python train.py --n_layer=15 --d_model=160 --n_head=5 --n_kv_head=5 --head_dim=32 --d_mlp=640 --vocab_size=2048 --activation="gelu" --norm="layernorm" --norm_place="pre" --norm_eps=1e-05 --positions="rope" --rope_base=10000.0 --rope_fraction=0.25 --qk_norm=true --attn_scale=0.177 --bias="all" --tie_embeddings=false --parallel_block=true --init="orth" --init_std_qkv=0.052 --init_std_o=0.0 --init_std_up=0.052 --init_std_down=0.0 --optimizer="laprop" --lr=0.00284 --lr_mult_qkv=0.5 --beta1=0.9 --beta2=0.99 --lr_head=0.00507 --warmup_steps=524 --schedule="wsd" --decay_fraction=0.64 --decay_shape="linear" --final_lr_fraction=0.1 --batch_tokens=32768 --seq_len=1024 --doc_mask=true --train_tokens=213000000 --steps=6501 --dataset="wikipedia_en"
Each number is 128 + 24 x the weight over its row's rms, rounded and kept within 0 to 255. Layers, rows and columns count from 0. Numbers have three digits each. The size before them is the row's rms in percent of the matrix's.

# up: layer 6 MLP up, 640x160, rms 0.123, rows 603-619, columns 80-159
# down: layer 6 MLP down (transposed), 640x160, rms 0.111, rows 603-618, columns 80-159
up603 099:068125161093143115090130104108104140122144172115111176133121130140140078112127118124133135137134104122100135164170134144147120116151125131091156111104112180057134148143107174111146136159142123131187119113142114120142114105092154105114092120
down603 096:163138125097120157149151157145126143111099111133099132130128106127109123151137149128135115110135158134102149094087127059124129146149123217152170144132145115117157091137161155151090144121185178140119115117114139126107099126154127199138161140
up604 094:125083181123118145127103147110112131143134082104112135181141130129141131146141146138105150160130117139097137163122061107115104124117115122132168119115133154110113085159074148128109076135128169131138089158145166154117133111140142123122094165
down604 084:154154093093141121105125143111112132124117141140122141099113146144119161125140083128128128145090130127107169090147156161091147145124138118142119159122140096174146163102149088148128168134102102109107118099120114118117117137097102060165137144
up605 089:152144148094087172120089128139127131137138124117126131162122120101116166162143190104084097136103135132079123092084127142106112107174120142097120150198093097098132131125121150159101151124103092132095136117095106108128111083134124147144109118
down605 086:108128138101195075120131130100125122165142120151147123135113127163146095115124094142165164094162139105119096148134162096128143130119134137135133091052127141152087125100145123091135126121166167140201124151132151111128130121065127135136111103
up606 097:131136165089136107100154198127159140130155156147109083116123101144117129123114129141174085153158106122130157160184102094122137097116117115097068130153130108119102099118126157116092159138106104144134148124148146131079108129128128121115150164
down606 089:139103150136124149103098102106129149115138134122093161127133180154142173103072116124132119162125150087154098104115120156141117174134126136139117154109127166102131147158170112182151078117139137136123111141110155139127134106121117133108152093
up607 112:138097134152177110140139159107118149136127177085111125148106108131105092120125139098095119126118133100136130124114119148094193158118129122123130155138131137121123059111128160118094086121129113131162130140098184100201102112122181137111145090
down607 111:143106150140142113161127151135159120131111137140111139125094146106141085166172136122128137112101136095139155121156136160171155109162126131152141140147120139140101132177070142148105181081122083145159105132109092152166161158146141111140159135
up608 112:120126152104139117108126106102125137125106156119073118127132133130143158109095179155125118147122098089138153139104097096121133124106127116185102160089118157133129105150099187122091112133148105138103135106118134075123132131138164108129167130
down608 118:154173142132161105115108179122107115120155146108092098101116126148104099155140063112190155169159108165149114142082104149114159105118165112129127136112149139141118138103102107159089114109129120127171141100147151115120168166154146124138145130
up609 110:168128121176174142137100137103124141122080182106122108125154155142174125136120110134080099126124091119122172131140091134126154106113110110140096126130102124108114134155112132122133150132156154142137167159104120135138157113124155093098125119
down609 117:133145140120107141186132109109164162139134125108111140168154099114075106116095122128142153154127139098141073111124174140160145122101106138114117131128133121123149128141110071167133115142159098142123124116136144107140127141126111134093106163
up610 092:129134130119129137151114117090127130063135157121097124179146106136137158161142144148139121152118080084149129188141121111095148102106115112109140124137118173082170124081173159098126133129122118120160123142081174116137154134119125125122110152
down610 086:100144099099109087107144170125121126169113131113199173105129130116086113111132087115115107143126111169106124141157144089186102124147103154118125101151130131136128140154100113134124105132148135111130159169182139150104131150147135107124118139
up611 099:128143137155127109147106108125165122125120123116090152139134156133110109144114176117081037168132141155140174119107127132110109100131109130123108147126101103104123143139101115112149116137157109145122104127065092154127165118133144111071170121
down611 099:112108103110113163103144102137126099143139120128093157113155147142132143106153127124148157095134128135100112119107129170180118141135108117119048123117090107146146156117167142159153103132155126117142108103132132099152104107151117106130101107
up612 101:110093126120158080150150110135114141143136149114111162160124105144170133125103119116173102164144103078129137112127123129057150133126083130127155156096120110098171107071119152157112162147139122117145161122121124110145146135155151118169164102
down612 099:127149121117090152149102127122125076124121144113119099106138143121148146187107141185135139126135096110160127159126148110126127120105114163128136090102121114121109139138122160100094126112105096136116087125183131154118159084173103098101099095
up613 111:189108165135083124115140116113124136182122137085123112142161155127119139118134175103128108173152117149082124143154137125128198168134120061135080125118121154124116157092138124135130117134159125141126141087105112116125137098071136126107162102
down613 105:159122126127132141136144140128127147108134160140161102135137158124154139127115101128140154134176155191121116147110110152118140108137131124147112122114149155128084160188087106093098125104158128093141101122165123115052157133158130130142139106
up614 095:131149131082165127195144152132140138117084135144067128149123131118166114109130145123122091108081109056104114146112124114133144124124086135142150128136106165037143130140145146128133144133119136150168156096144109143135159106133156129120157078
down614 093:099117132129119154130110123115122122141126109132203113115110144122115108134132100113085147110190158184153109098117104148129093140127129108098123148130114114207125140132119070148121091128155137083135109096120160119088132137133132152139088140
up615 101:087129120143102165148163105142154113135086165111131161115152124114118092143133164137094107073106102109109121166124141147123121107122098127134118147142120122129126116143083125160124150102103117151110129108093116163144119096116135160110159134
down615 100:161157123100152126133119152161143119128157078114145109137119114120134148177160159110123118093109131154138116145137090139145140177099150159114122102093142132144119139124108120100098150070129123103097115141144128167099107142177098118147118167
up616 098:129119117159143132131121100105078155108113144118113149116138089138142132101147148128131095085128101121101130134115101184126110136134128114172104117102163166122141146071116201129097131141111130106133095148131148130138074103140099136102139124
down616 092:137164112102103122113131158165168169134115123139150138162099163098129133103116121109105122141163139116096141098141150135098139099106151104074128132140113120146155096154125103139142149132154114132161164136100126118143142133125131087142137129
up617 104:164152146114093136111129148136090098106108144107131139154121139125136149135145154119149118137121085117130152091126099148081115146115119105112130144129156121151112098100098158147131097137122129188144162099085198119138160149079140101101131150
down617 102:104164109149152141111149167160162097150128123078121160160132100118133090125148118095130134097124111093106083152177134164118157140164118136116158128123126096133176104100084121138162128103108149151117099138138055112149105151140129105107143127
up618 096:094144140125119081097097172127129105124108146114105158143170112119141097123094132111144154147137148119137150116174147116113183157187097114113128181125132149106147114123146082124134141169103086178166135108148107105131140119119124108109113121
down618 094:176115121098105132113136133145120084105137158109164133116156129181145135108142162165159105141116125093131119118121141059155111157125142138128119113117116144168127160099092138149093160155132153146121109192108156157111128135152106158110113118
up619 090:145137142091086136116150101120134117124123098113142102152124116143104149114121124113132090132166136159095153119159078150128103128178133118148118178132108110127129096121161133160104145122150119179141196089167161074112162132115126113142176116